{
  "d_model": 576,
  "head_dim": 64,
  "d_mlp": 2304,
  "norm": "rmsnorm",
  "norm_eps": 1e-05,
  "tie_embeddings": true,
  "lr": 0.00103,
  "beta1": 0.9,
  "beta2": 0.99,
  "lr_head": 0.0066,
  "grad_clip": 1.0,
  "warmup_steps": 470,
  "schedule": "wsd",
  "decay_shape": "linear",
  "doc_mask": true
}
Each number is 128 + 32 x the weight over its row's rms, rounded and kept within 0 to 255. Layers, rows and columns count from 0. Numbers have three digits each. The size before them is the row's rms in percent of the matrix's.

# up: layer 3 MLP up, 2304x576, rms 0.0446, rows 826-925, columns 512-575
# down: layer 3 MLP down (transposed), 2304x576, rms 0.0548, rows 826-925, columns 512-575
up826 093:136143096166046128154120115102096182112120099134145103092067099153100171149110140070119186120132139196111202167154113122158096083092096111131146105198080126146080120142092132088085152145106113
down826 089:112109227121070118114131106085124111158120047113134163192104081045103085216133121098143123115089079080126169090160153099099099186167055092128140166079128128146098099083131062152151173137144092
up827 097:121114141170162152053045092085106156120137142053190134122117053151102118138129129116152154127106150105129074168151069118188143116126148067153131112103148132153126080153158118136122210111077163
down827 102:066153117132112146104116077093118162051148102116169133138138121113171143139154136123093115150098147143085098180087137068069080130140210101109147156141106097081116144179142142179075143175091107
up828 093:075158078119172133070143186174112143117151101153152133097155162090048166101223163068128127135128130154088055155101110130123148195148138164100153118144145063084138107104140112063138073145100139
down828 092:129147092121118108113109057106105125177134128080107154156107119135188102144147103162098128116183108119116106107053144099115158119105131236108212090097141135074136127118142108162077091143055110
up829 100:110135151147147143137136134153123118120105158117091140081136141148103125084115143117116138153112098148109135201098133129123118172116068146117127133119117057119114091139128149108134201200132094
down829 104:186155164148129153082138114142144077111104197141124122100083081150123131101095112090096141101135111091179108094142096128142183111107146183136142135195130119158119136172172117101111163159122125
up830 105:143141129169108119181165080115121130131180129131123160092153099132128102137103116202165101109096131173097128175168123156119187070076117090147166105142143091146093091172091178108116154142088149
down830 104:162097103140136159144151092177108079081123156126087061136140098123036107086207091128120137071148139134091120082182161148144127160094125125104176109123114135153162131100124108121140088200142106
up831 102:151074174140123120135117129068160173127085109147150095101165144095126122164164140114122130118118167144112156193161062095173148123144144119153149090162159106149189111124160158143109132159144133
down831 101:149097124108151157176140134111135134048142132178114153161144136097113146085098101125140118095116131098121189156126107162112164160172164109128142102105112087126107098181119116134112135143110100
up832 099:124111126155149102090107144071067153121090196124177102073166086125136072134097219158104122119075090124130115058095143080156177126125128138155149188171155156103097112122148171101168107143119137
down832 098:140120177109093068196145180119149111227144125113169121107106103171108133149132109092145116105114107143174144174148087100130189135082087165115125141144121111161145116137110082107127180114152114
up833 103:135135152167079153082126145202106158086098120142140100115094108131122164134197079175154132108170102167102146123136096125163115130170164125119143143114094094185141118118127141079090152143097104
down833 102:051129174109174143155153095160102091179100121146093133104136110138122167138109170133169144153099109100118112085134126114156138139188119183191137145072124091140090145108155081177083179123133154
up834 098:101165172161139126113105062166165147084128163113162100122132192112057149079105104105145130103084162154111103117158100126192126110107096144082112147085114133126121125135125127159132122127138168
down834 100:169134106128107157121124113127112178145180088095182089122122175122105096146109103100163194107095135173079156175200137107114142105176092126142118119084110130191148093090060164126150152079133134
up835 099:058069100083130140130116111126115189098123142123119192079117145169099116119139104160121125135149073123147170122150097125221138170095145121199119077127124117170134162147129095177148127176137066
down835 097:082119092102156103122121187131138113168164082155139070119146128148090092157144141189144157118074097074110133172086118121124102208090085151126184123108138097184167136099080115120072184119145056
up836 092:148136141155126154096082151093102138109125125114189114124101156139127136082118132143175115106147153151120106147119087120189128141147205069166124144115091094124092133113138151063119137136116132
down836 102:136099103176144155107077122158174174139090163148174107110082120149122117080086190183139121118159171138137131109152150118163115048182153193105120171152150120157141120145126180183171105132125147
up837 101:129071132122155073128106102181142148115136171148143125067086122097126168125131105143116145079113052119096046146109154113155100109156154168147194174110038113153132133074128129073164125152080133
down837 108:129098121127145178081105148108106094159161066167097128173109139174102089122128120116122127109126111116176125086177191099138191136163130162069105180171222137163124150136075084093175086165132120
up838 099:158116154191087144120069103131116176094116126070123102125137127063066174103123130103099113132112104077074067157179085091134106112102128104128135144118099104111109112149111149138135159188156147
down838 095:133177049114141151131153072133107094062101101080151126089149135159114120126113163123097147099119164132126154170081150125190122139109103126174126111126174141072122125159133112059114174160148202
up839 104:158107113140168098086084120136134106116173137149153112092100142095077116115141113133136129143132135186131134176122136158098138068109144118098136125163112166156182075123122175097141144111117116
down839 102:130188112178118102099111120126108127186128134162148118114190140106111126171131103116165109139118178198128101123127174135160076174090120067067143131204150142124170140135138160131150202176158166
up840 103:157136136135166118141138080147127186094193116113089093150068150112115116129095112182171099155062104085189115171151123082164097165074099126121148144134105132105119125086143130118075109125109128
down840 103:126170165137119077162157106166084164166153128149141100097109129091136130088097120194188106079083101084119138141131189083128170167073153184146163112137143124140135142103129169151135109161183084
up841 112:120110154117129140135117139131173139085089160113134120064089140085089147111111109103113156140080127098058114197078137040106144174132178115152116126124103101124103140089158115068131147167114106
down841 123:148174064117102134090132105138088095120144148157120150183183151138102128119154162134105144157139178118125136120111141087172094096061141136104134199097147161109175150151125124057138073122106184
up842 101:135110130117110145153104157079067146093156167149137217084130088153105207154084163139137135186143117158141103182131145071180150100072158064196143122141086129139125130114117136107141154171128144
down842 098:170110167120092135076116175093088130109152078073139174101102111098099111099133110109087131159129159159091092112166122187139043108087151126118120129121119142192180144104127178197143167190108116
up843 102:120129130154133182100119148093194187137145129115161119137158139191133034130124158130106208120096113091108114102164121097200095172144150091134136086102123127175104100108157159108128165158096117
down843 095:083086141152117119141151104136110143046122128131103154113169077126151079146078181128079122143166144109105081138106079124144127138118182125139159109119163145077142119130136098110162079119147131
up844 100:174167112125153179146062132137153188126164230177122155066175134155118178217148145142117148111103134156154104106108059137181152182143150148151149133133091120159076141133111097084177107124097171
down844 098:097103140159200119143105099150112124151143050098117090147106091143111105109142144082157131126134117110112139183103077086094155175150136154185066102133107069128078168150169112121161122146111123
up845 102:120078127167158152142155102093081144111169132150184115075105154126152083103109129121128136102113086174120113121118061099169122076080136099170166182133136117151082155094110150116109101132121063
down845 099:108134124112166091163174146126113121145130151175140114039100066109150121136141131162147088157132146135121099113180086128099101193133111147065141126151133090152125103112110099096163114116195163
up846 097:111111105103181112128096122090093137084172134148121144108102133136083090078119155104119099133046131127087169128122142117155121165078164133153087119082154029152092171154172135097176090134118144
down846 099:137124160144178079103155095110145092120090108098165091128101108151172105133145139147172130078156134159164165129098140107122123146125109181104108162128100111162133122128138159187109073091178095
up847 097:099107117190113113147108144187128154083072126142172128124186114107079098145129158065139100086152123191175145172168125101151150162068130155122205143160153153197121113202164180142140148143124133
down847 097:110155169128184129096055139112150122250099080118109152151070141145104117135098138141101139179113119149177067067089163134107090132141104223134071156167123120216128042133086092123141032140103148
up848 102:189121123174161106110114118178134161114146131162122089135139114113110153151169103123146096048161143188088103105160118000176131151123158101128101094177091112121137149162136166156095162165082104
down848 097:145077171135188116105120113147115133042115114153110039132088136131127066124098095171133141128145155114154167153156176119106101093093138136170101182137141137170140145089077128135178127099157179
up849 106:071130148142145145136107065171144146090169174101113166103145081124063176165078155125167126143190066135174138163181089115111110108104155104158182106115134158122084116169153161147118141122116132
down849 107:081135131161153094127098073131156169112144120123121172143128057208111113091129125122113080116182128143154054123119120186117099111047158072139160115119196111102144143100107091179121134131158132
up850 101:073097143122170171185098094123166151098109141126158142085144118139056134171132156144145159129188134138082145132116100137125150145113110121125150151068122097204110127158134103135168128166142092
down850 101:117159133112101125136114064192135073146142134089164073112157181096108174088166162114106064157125142121140111136151126145087184079074139102112157115131138118102170147197092107150165098114160150
up851 104:150148116122138160135125159133102152100129144135110110154139104078142159152111191123131105099127156111104146126167148101188109073143131142140096158114084061144110108115107118072093132110106142
down851 106:130118142167105138137130092118159120043112095132155141164157118110081146107144125157099147140087120133171132128152160182143168121206141132134111117116097119132098133117115160153104119175095097
up852 101:102107186136111090067106165127139130077147166124117141124176093120125120138138123129148140079149181130081085102155091123181120100062157122146188155168055139132134112168104131140128108113120160
down852 100:129102143129154094142058111105093129124079064116099084158174144149137141123120073064069134114124127119159136071103124076086202134125150155137209063172117103158090149164143120116126093166131171
up853 105:103128162093171105093134151157105136121124147164185059148102101089143157154143147159100156062097184185147161138211076096104126147108120145177151103209105088176137090102103218097093109154150134
down853 110:121171127147112089133129111139122118195121097161139092133063136118177112152149136075024096145175111150107058065129174081185146093145185219132191107164121103160179093104074131163118092138075085
up854 098:185110118092152114048065167150144115128142113135162135125166102061126098111106122146120169063156107168116124129126097113132119142162148113145136132175123155108146059146154149131127077181087122
down854 093:149117092119166108086151177151140097107113163114067109154108139121131138136121150128157123094078122096182157085134159112118106147121113170118130115129116144082194090137102155117149098164127112
up855 103:148180121133093145144107084138113171095132146095122130116133156157098111148104153123109130110176096121130108161137129079105132112142184113114130121103155091187114163200122133081114142177089180
down855 099:105156049070137145175121087173126095137161129181152089139152103123134102113151084092071104126089032100131137135171085097163134148150153122129071111124168106169152172100154070105142124092123053
up856 098:114120189152120126113136181100112121101119138172120101139112099120131146096104107109163159165161120141169092156134108106121148111138152089136085183124126095125110154110104175136094156089089053
down856 097:111112149091076122104205164122160087087116124139117113167131169086134144114137148100136105165117101109126179120060139096136121107141121154086114064136168140154151181165067215158112186105043085
up857 105:093165154115098169099131125093162134064147123111122142108132151089122109118113167159155106057121119165113093131132065107126190109151162078165169115193149165166069076090088163125136197133102144
down857 109:139125113163000119136142188116130135178114128104104134143130098140145162144027146178095158131113142200102069091127158125161176173110127129132082087138221105139134122132102084090080142128130135
up858 087:106155103161098141166097104120075090078097161174144165136136089109180132153150157180099141071139164100167122148114151131130177137140147087203134060164118130145131103114094083111051099144159107
down858 087:111149098092124123132155053130128131166133127145124103144110229084082106146101121120131185115131113112091139133155115132080099199132134165123090127161128123106161166127111093174158102154093091
up859 104:139096156142119126098104086164102069101104139173191133115176132103110184136152148118136130096119107127144144134130109064145124194155186110104150084170156147137177142095171101130091156117163109
down859 106:078124187102123153165140093129088087098082146148063140189105150103105114147133132103153111148134068123130172173105150100142174080114122110096138143109131113188070128130150098089092151084122153
up860 105:139200135137117132191092109147117134079166113083152172126170156113129138166119118109205166110113120160153136130122157132171124119073129141123115163138156151140146114171051113095091131184149069
down860 110:119128096116119147127155133111142120093082137118103143148138111124151157157125074119186125146112137121136141069119128119158086126083149131121119122115184125118130123160107184134096079187098130
up861 089:130122114094161131154110094178122154071091106144089135149169127129115128110102170172108123100089101086127106140149076048112153061110114089152097119143171112158104123144080094150168153175119154
down861 094:129130102109135167102120098145150101127149204148079118105107142129137159134152167135102137137145118127090139149134141031151188082148105127124134142193141117153087113157069064146103082149129146
up862 095:149118089172108141162112129186052113088217087157112158160123131093162116089141150114150124114094095153175106115196122137165122146075135151147147153145167139136120084207138130143122131097099141
down862 090:097150137110151203109142142088187104231076102106064018114105163115137136159090121160125113074168144095169109120103068136113159138099121119104124128144086117141127109146134133127130167121095089
up863 109:132155150094103151160036146118096164111155127123138128088093135149133148153119173143151171132117107104152049093179138117125100157150121160143141178173118141147089154096141106100127177131082148
down863 117:169106135083143119109116099156157074160156086150116163141136104123183179155160106105162137062090157093198119164194122087062151180112115171095130154200084100107110137097111111120103130126143185
up864 098:099158119099106153117090128119110146102178144112172121153143117158118170124111199176099129108114091173164126097112092172143175107060131141129142178120124126134128142145124186160082186141155143
down864 102:074097117109218174141060080179122125124152135125117142114142095173187105105141114156178095106121128189154113084101084094126141111095078124181104120126151136088093164117162093111158131127075188
up865 095:150082156138105133133056114149097118118151099164142109091188156162100144188105121103094111090147116187108141131149107118129143072120066138152152130146167108131168118116134129086092210122070177
down865 100:109178130100144070125194185112109111099151187126144095156085081094114101133160156184136141112145152144108113148126121109111074201109196058165107116107110131131160138148171131163190072196139123
up866 102:196147114101090149138100160133137152080110166176102141156151099154133102159162140149178119139114136182164093135152141112148158128060136080169154153146062182155105133112105111126124114152150165
down866 094:160115154128128174174120088162124101189102093160101136180145161112147159112107058106104095156141122138115142182134161129158153080160090082112153140140053116080129094099120198174145110098149145
up867 103:173109126169066102135107094128104166129159155146167155148100123120115138155135099099152078112093116167123099144151078063168068143113151087125158191114145078169116107129129132132088161143130124
down867 095:164139135099146163117051105149156135081091142105056169112113145106149195137096098128107156127144113131118152128097144079129144195107157078141096120107054128160111089171096139180111093154143145
up868 105:114122170044144151145091184127120128107080124167104126095156105129133193139112130150087187144077147100064141118114120105130155066157109140128137109120085084181122086070114124126160154185083054
down868 116:131158127122143142137161131111176162086200120081133049104119121134124125183169147118128163131089084162117144141055092150148218078159066128148080185116146126116119137090093093152177136164099178
up869 103:159150165176091072132155156149089107086140128125142100131140174110023101089127132149125104134144171120172114119105100098138156112165113127155114129152155162112179090156134177162105124111134175
down869 097:142092040068151135111176101155098099151151128130187122223142109102122097105175188154117119144192145092089093107111094156136057096150125150102152135122141101145147140107177121089106111080119144
up870 107:109131123141095131078142090138162114087202122163113152122142154153093078172157144129142138142129123096090111134180139089176130096146095105092194084128129146147098070147095160138118169183168066
down870 105:106150170208087061108105199110172112143162135125095144148091118129133068147123128144108161116118093123134160130166148127089112114074114173181213129141163117115140172138173150136095101135085162
up871 091:169139132201106130085110136094090162100098084184159148119179147116083116205083147103139154144146103146078155184163102085129123115082132144055155144181158105118123096132151096154164146146114159
down871 090:119156115139154149148135047171174062178127117102096110171134085112164081115133114187114083088136147132126140082102155156115132038151124088155117171088131145149057111137153117143080111055154124
up872 091:198118185171153174050118086175109152136077140127146083066158180100123158072098128163073160092040115168073148132126131115096127106112144180159175122165121146185136167128109165095071178223094109
down872 092:091151119092056145156160130090111072186170177151161147151144082122122154177156158092141054111118163171155110176097167127121057090141134188133133170109124102131083086119164166171188137097111133
up873 102:098132114098139080078105162136115148116132149086124157086119106124126103196148125128116161113121145139138115120152141136139109117048088078134115139124124127165123120164071139139149113104114115
down873 103:145145178147086131174183073150131123048147114121167157077100133101166122133138096135130150176123132124144122098107093122106086077068148047167145135130153123162121132123151008145162121103103089
up874 098:149118117131135135150112115150151133136139198117132137128178135168072158081065143132123097124161149123078185133159132104143130136109102081114112063122162127161124124190113137100147154185171182
down874 099:109151150182082119128085137099143134255149091115170088123131104098153140161132123136082104156121107167144164118130105160195094090183118120039111106165120119125112154090127091151102109086119142
up875 097:133120138108118118145127109126126120116093144210135135113160161149147105078090148165099121177158106181157130147104077149154101106120118127137221171075072094136158121133082130118133137142128133
down875 093:178125117169107133113147121125066167112187111114096158159146138153207150131071062130190119107142145153093152122095102166123120075132138134084146101087077151178136153132180120189117187122136125
up876 098:147163047163167160093162167203101123085099132118163221123161129093158121069153112168163103132164116156105115114105094137119121150119153097196161173127123151102134094148129137161135122119083125
down876 085:128128074130105135093158127161096121169112074116098122097147163144187145074122135178122113137135043141178110167121119087108127077141164059134155127113117138094163095084179110164131116134120135
up877 095:153109203127077119103127116080139125093147134113119125119139139159138152108075114119084170099101099079108176099138101145118121118143115116157111150121139064121123154119084178088103192143140156
down877 095:135082122137148093151102104147094112226153072126107154119059128133162150108096103075125217096155159182113092187109166124131192072093148143087139156149168148199160081143123061162097170052127159
up878 094:168123125132117213140131104166092093095136124107149128119151111084146136116113158204154172113167105115105135094165097121134120140106124108145147157112116088124087103057168123143151118191116093
down878 092:087107148111168163080147126125119121141114096161128098113132156174123175130098166143111091109113127151135116200082123136109111148208126217128127168105136180114115115130122122103127148116099117
up879 105:105070133126148151115130143134127142092142124116154115126175116111103114121089134138126142134137080136064111115103105111121161100164088114114145138203060141091099153169174129096129154157152088
down879 102:096064136185107075175151187167130129061159091152106127181110125175223140142171197153091089161141094146103168109136092122106137145100097183094099126178163160074184142125181080104179144110068139
up880 094:144097136165070187147096173122088184152112197096161174077185160137129156167181104146165157121102117137098097082124075066143079118158164127149153179124177107179126109114147170107087146150167118
down880 093:097112121130117133139130105166106114225119103106144080125111098085110158112149102155167147164088161120156123168158118113118110137149130197200178134142171136067148124131119136180233119098125151
up881 100:101131137153118156187138163163121206086155112115092113077144169105129115129165129136135128128168142096124149174174133112182096120081129089138140117066111077135157079091154155117146124153124122
down881 106:171120141158123174153161174190110140155136072132121122126150089155144122137146078133150096165123088120182153157123151112145165162159122046132193101152127101126078105088152093127105088151108133
up882 092:077157201135111163142091157153142151119085149141145167135155115089138156075161085114125171047140090120127156156107120066127127117135156084151123133190145112101133125119077070125103137141138165
down882 091:155077106138131149150118137109162093157108144031145183180149093112075095122139105139165111100138123107098132117151107096092135164129047153121177110104174042157140115083090083103084117129114164
up883 102:163097149122119101147093111155106133109210111092124077090106142093094140166168142121131141077100106146123077145158137141109083154123096104134123106112125060157144138145148123117152114155127125
down883 101:126089192122190141139148099113097179102116162133118137075186128139103168120119110117121152161116152126135188070127131095123161145087147077082171147160138061144128104135069097177123138105045196
up884 089:098044114139121106106147140143123104104105117099149150154045068105143207109156118125110118116151109168105163146142084129120112148117143147157103121114099100108128091100130132102140164178137137
down884 096:152130078189173071138147099151138088224141161174165132123092149060151089141146148101148111103108175121106102091121176165086097176098095130094154117173155146119052145128125086118123127139172153
up885 103:113196149092108151076116080082127135105132139103127112140180129103060119140159121144141104128085102135118079157094068127159124136187157151158139092165210183128179115142109132038125176125138152
down885 098:157126105128139098160164166134214129072109083138155142112128140134036089085100106151100131081164179069100117126068142078057078116097120203152129074149154134115128151109140169173209111076145082
up886 103:207130164126171140097079106145105097122095186120110166137151095116138167115163112131105134162148166168119030156177158103100114102124155115138137137168177110159185123134094128086127170148087173
down886 099:117139155067133147120155153138146103056140164109144138160086062113143106074144087148073135143084121089085164026083157132096119096176128126166093129118120107098143129160153145124145129120086111
up887 105:111090111119130150149117161132160103135156117133135161144206097155168107148142223166166139133152088137075131120156097128096079081100096118081161141140115083135123103143127099129158135134098102
down887 106:155136135103132154120117173081081119098122111134159051121171105144180177097145147148135177081196082115129147119138210142133175151177144138085106124130116135125146117120145162070224085100105111
up888 098:179091080145181122085140136156090138110196164151089135109137141119168113127201131080160155090166154134149064092187105130167124122106145114151205115180156134169154151135162121121094152112079126
down888 093:139058138215118207157125164136110198029163112153141105178129149140159114146097130128144151111099160129186102114154072096117154019119075179163141101161138164091175071194121150139169141109120112
up889 110:148127184067120164157147136121063123118109157172201151064101196104133129191122133215105112099114114129122119135165139160101174120176099093179165165097085087163125099182123146137183119136070118
down889 102:211096151090122177142144143103120143105057155111087156102049129114136124132117118171117106138128127122174179104067105142097135066212142078114160175115145102133056075131132096056076124081148085
up890 101:160092189172070125177134094126136169076159171067121172162156104138119126048120153161152120093172053138121193155129135103165168074069154093141084134088060136147104131141073139187130129142156084
down890 111:177141149183141116133164166089140094127111176149170103125178193131139125148098066151136157138100112147123163165152137088149108113147119092142088156147078087106081111158131091113096130161116170
up891 108:171118173111070167149054089131080186098166157067170066163163106121104100152130179074119167103131042147137133171115152120142130162119162097144142164208138193161075134087127102114106128085041132
down891 106:164173156149107130168133117074099227098136132103097113141150117164139141129142070105195121133129114145128059174104132120163140072089139174058109130104145178179095119108103120157155140168126130
up892 103:165204206171093146088115150114119151110160189111122118163084138098140113080123139164167174102152100165119183139134109119129162095084157092114110122191104099140125103143116123134121109092155121
down892 100:110119128155152119172189133126139112118075078114083094173126084124147182106160149093122155164110077121094086172160133111144197162117167191075085113152138119132128078025161099154144138134162163
up893 104:191098194161055103154103120196147125116168130159169090112108088156112178145160106133186152101163138062070115132159139130150102128078100097139208181115126147104107125099135181128056112138148077
down893 095:174121124150142102179111098158111193128098058116130101156184107102157164057102158102163156142168130128084092152153130149117145149126158082106138148139109084121148149186123159103131095080159147
up894 104:108152100173163099112141182132146151107155150078106078055132095140166161115150193192131148148089155112057165164092134121121153097105177122141155215119116140112106105184150130105106147170109121
down894 112:049077060184167084108145104137132146064178119198109056116163158158148100109091165138203038130129129111070113137120064131129125119210119132143189092084111167084120115160115118197121188136211071
up895 097:133119082154091100090119154121099147093136086112143132121198126084128144073112091078177139170088110077120187137142176091135082144137165111115119170135156119151127115102074120071119199140122093
down895 099:110107128135138162086115130097182074084161126126121069146168092181099185108116100198169138153029108112110154166079124151162136173174044158169145095121128132115116134161138143109116160143141162
up896 105:145161139133130157129171116080152160095125128086149125106174090135102159141099149161143127147122139134089165153115101162111129127121160086154126132109114115080133159093178192144138186148115103
down896 105:138124189133095118144099165132125119139108165132178090148142169125147173178149091115124119086099144114115093124130140141132130119136097000127131125089094178137144082124129137095148150144116135
up897 103:103144067114174101114173094103132150100194165111089070110125157063150094094118115074167186167125151137082084162127152152162086115167183074107141139085097105146068119097164141081062082137126163
down897 104:096184127097194146010155098115175188108112153107125111110106119149106140114158111202105106108117137150210149174143124118111174158144137079095131132128083108132193172198142152099107131157157225
up898 096:137091093120124111153109192103109146125172202138108132152127116135072135123104159132113126100115113117108147145148046104188164105099112154111129169113147155212137096175042190092100173164085062
down898 098:092138087124206100098141192120154132219105164191087160132032108118154144142070114128149123110184149143115143107099096110150158163142093148122082145097148139136141059106138086111144130163172101
up899 099:206098096089026115128161126095124134092176125107180117120119100081074148169194121145144181095200147132100163152098095107126136110102153102160108072140138169124106069118134128097096188158156126
down899 098:121113125124119139139199110153165137229205150137092151110163136064099105133113171102129126099099157134108185119122147150096086121183092190124144109119137174101166111140145182147088118127103128
up900 105:106175143096101113091058100124155135110173158153151149153156159095083183164116134129191165153120129199110133113210143161112152061061162126135176123147162113162138171078126152132128141118153133
down900 100:148147124113121145123145142130171158066165130150128082098101145162118191175131134150182125124164113128088157123147131182128129140157135099133153150117142135096158118127184087130100119073149148
up901 092:174110208177136155169141112204114155114147155118103094130154165034157159095147205120121103190182074149142054138133112098088120095124133081206130162171095142119137056152110192105115163105110111
down901 091:080112088137135128153146141095118162072161162105070178123088116115136151129138120138118189128084139084156197106130153165094137168161135158024068161119118145110153168132114104174221100174095107
up902 093:129129141114124159097032105130158157137101115078106135129118109124103079133124138101093134121147153157169117119113158142202134136153149109126149148133151169167108152104086109126036145204124113
down902 094:092109129097137105149127159065131155106062184103094081140166153061159080132119111144091161143146119136113149107123158106084100094128103164138198120153146195106118153070176098146121184126161145
up903 103:119084205178158101100104115099054114123131063164159166131096099067070115098165180158110119119119097131066121102166112117186089119124062086149183123125114109123122108102125167133112142149127132
down903 103:130145145091128128170141152138116162128128160146144151139121115149142117149120070122105141146099198181137098106188144106092158077145132100151132051190138140148175129116120089156111163112152109
up904 098:121117120160049124110128196153111149149146160102140152094117115138098160134174142111113158152171100150114139183120106106129096176137124088165135098121137137159123082096114147086102155169163105
down904 099:098150094133129087117105103136143142255150121131086109139154120075131146155087132102093183144141212124132146110138128144134126147142087224167142132162093133153088165072161109142097087102144131
up905 099:183189080109136126128083173125204144093104138085129129118094129116113149148100198144098100155115087133101110129112129071095103134160145117113113084118066121152067162063180107131145117163117122
down905 100:151152067191169179159148162139140101113086112112127138192121149116080114116104184147154146114205090125116126110130143170176180128146186142140153181102120131207118176066110131077146140171068103
up906 096:111091100156075099069106085184172156109099135098092103095151158146118114140186082097121174110186141111115150135154165125143188163146134088142116132134136083103154082126082130161111088152153078
down906 083:128152113118112128110071135179145096110101162161143097139135182092142106184158127110124134101149063157111109089170125120089089123120098129109178185089050124152141175129066151122113062187117075
up907 097:121134105098118143146097110066172151102105094084151152093181095091101144130088148103130115121075100150128119115153117065112095112089159161170157122126125154140129153182142136084096168182151186
down907 097:143207160135113098214162170123152111101151130087127131139135145144104092179100133201101107093123145143076128073120146137113138107077162176160171122098080103126163127141122114151113085129098101
up908 096:175139147113088055133125113097081138118096100087140125123082170100167116134086153148122108159053122130125132090138114060139156101096155129107127120212121117142073157111143158120193155109115150
down908 087:124171102172176169122111216151144120211029070121125076130123153094089173118125164074092133055167159104129097118135114113138134100145127042168150121098137161141177136129099166151107144093174051
up909 104:122116214123116122127092141060121118091156136116110121147163122137113100175145168193115211178086094145114132084165137098120152136097146107120103148137123194126132119119119163067135092138143143
down909 106:132146094148046132072128124131115198159084128099155147135144138142123150117144128113161136122080171137142139173147160142124138137108159147181040078099097157095123136107119127138103179082157119
up910 099:175168113059082169141105109154122135104149160131168177144169129093068125078166132141151082155123117143126097173105136116110074051116124112130172147172126066123080131091130103139123135139104143
down910 098:157151132096140145118115092124122131089115167159177151119148112143146175149122129192160085120110118114123102127085116136153125098120156066093161108159117178118106127146137205211117068096153149
up911 100:141140126199118104089099135097111204081125128069126173110078088111113094172120190122097156143107103103058163103156134090126152135137128108132107163132064123139165072139096143105151135072119134
down911 099:141135079141149160154151062098076138185137128058158121176124110122106122149133143094135082146136093164076087159123122197077111101107163075100099108141126130135078078174142149119121162143144173
up912 098:108105199139153225082061144093094141111159115109107140094139131099133138117115153169123144171152065205118118163166081131139093040148154142125166191126107144175195096126110187078094167133115133
down912 102:125116165163159132099208086136107196126131153091174155136106138149110111165049149148139194178099153144109158135238216136110150168136136149051147149181143103207139137133122167132141145113105099
up913 101:143108147125104133132063100149097143093135148085121162141190148126118068174150107134156117114145067109152174149133084113115095131067170104144099132116139119184142112140121139139063128150115172
down913 102:073106190089139144189162100130121155112124148200085150111133116135157124168163130162140145172129122119133095163125195117132075145177180164091131147129128142122095113122103127154126160151139134
up914 091:128064162129097125091159100122124183106117133160118204125087176123085118142132151127137158142131119132088110084124055081121085169105125175122171089112119092159120098063072122139092162148140162
down914 088:136130180088125159236136073144158086166133136096086114120101125165116196125123053146132084112116154184103122104099121119105155196106137135087137090120167152102144165158101123102112145181124067
up915 093:151143167065116166119083151145084102116185115142141094093165082082128173213150103125140163131122161116108109071143102093126079184133125084133172144134121098134135077185078163113112069074154135
down915 085:151184158121168113137142098140096138026150115157125143092092095144124167128131116106091145079107103131145104116147137095106108130182115050149096115121120111141161142176105154098151106099108126
up916 115:129153134116152119139109135166102144111115180129102140104154103053123147095090128060163150076157172150160134167116114131107180178116125072117127090154123134190141131133145181100171109132149111
down916 133:115123114136153152108123102139167137204117132135125136128130200113076124134117147093119136174126143172162143151123148179150144205121086090020160080197106121139082145118148146140126092140116179
up917 102:188096157110107093089127158057113121125139084154162135087125083117031136155135168184136157108159132129109162117155152115154144125162127121178181179159110125153106124173124153135091147133104152
down917 097:130065123106209111120179096099089129160168122071173107118155120083221115142147144097138132130095149182065092157134122166162166120139170109152091152119147172164141076148111055092142095133142136
up918 099:146124141136145165143125118139076141100164110121144197139110107122150132145116136082104152127173147200097081077107136121146140108170127125117171184178095124174159123147066172112148131127098114
down918 095:121131103116137158162122135140145151127195119159077118135112113126141171147156187096104128125132161102076138124141156149131147057134105127136156189083163171120084177153168134154151160119116100
up919 105:116133081149093137092156161135053110128192130138126139096172105101065123085179158120154116099143081180062125116089086126119107112091159122113120097122100119164159123143059120142139079202113151
down919 112:106165074141096113095164122147159133122152116082163151143130111115175081081092083134113122179126182135133119130161134104123094157086102177039120074134102188141141153125047150136096130188052148
up920 101:208080151169128136116104128090116184082069134187161215094141076134136144155071081139159185114107126095102174147112138139054130129139157139150119150108045097149162057052119135135117109127120117
down920 100:149112116109064130101138112115130167095161097069178039112128167174110103097149114117148187161134114113085121075091093068167131098073136098111096181172171131118101181102140123138121079159131066
up921 103:133131196108175121055116217150128110075099127099183091121115140080094147148165159155183102105110176099163154120126168073178121095124101087145117145161173161189095103179119162141168178135154170
down921 107:158111108163149169108091082094076106255073139148087133182102141132176159132142074111170163077153124122171142099130122143164191096211177170109128153054088121160142058114122124158157145103126120
up922 097:216131112117048162104088096143135121109135112108151069097061064104099149111164134162163132122110114129145062121134136130118144142121158083160166029117080096156140108140160139062087119111076174
down922 099:109201082160078104092120103087086173135092165077126147131112144118175133115145143106125133125159128099094189174094178141161106097126101143070110093119124130032128141104154051095130099098144113
up923 099:148097107046086168131131146150145128096168149169133112126171118084130151174096144102153167128060042094106079139179070148155122140143113143126069090184174132125142175080138129126071139166080128
down923 099:144128121097149113165164201108088146084132056159077090166075147114102085102126102148107178104144112088130164068141113105093105159094088147116135114131096152150126130079136143158120210112124158
up924 105:158159129148104153114124083104132116082112157170136059064137144129126131088172116135143105087133080147078114115101131070128154112147208133149136091150152138162125121133087104099064150153129124
down924 111:146079118166107179164116167139081218058099152138162150128153159146183100171151111201163105109080132096174100111162101153137112130064115110171205169135144124128102113185148106163097115166079106
up925 091:129159117146094163097159118172116099081089112176179148143092114106137136122160129147171117101186134107149175150131116145108156142100131106142140091141143144099119041111087091130097176102172068
down925 091:118114067127166103112131105133115162085115161147112120139101140095106120170109157124132117135146129079141112089140186088125194200143115068148154186126155103146081140140162131146037106126127158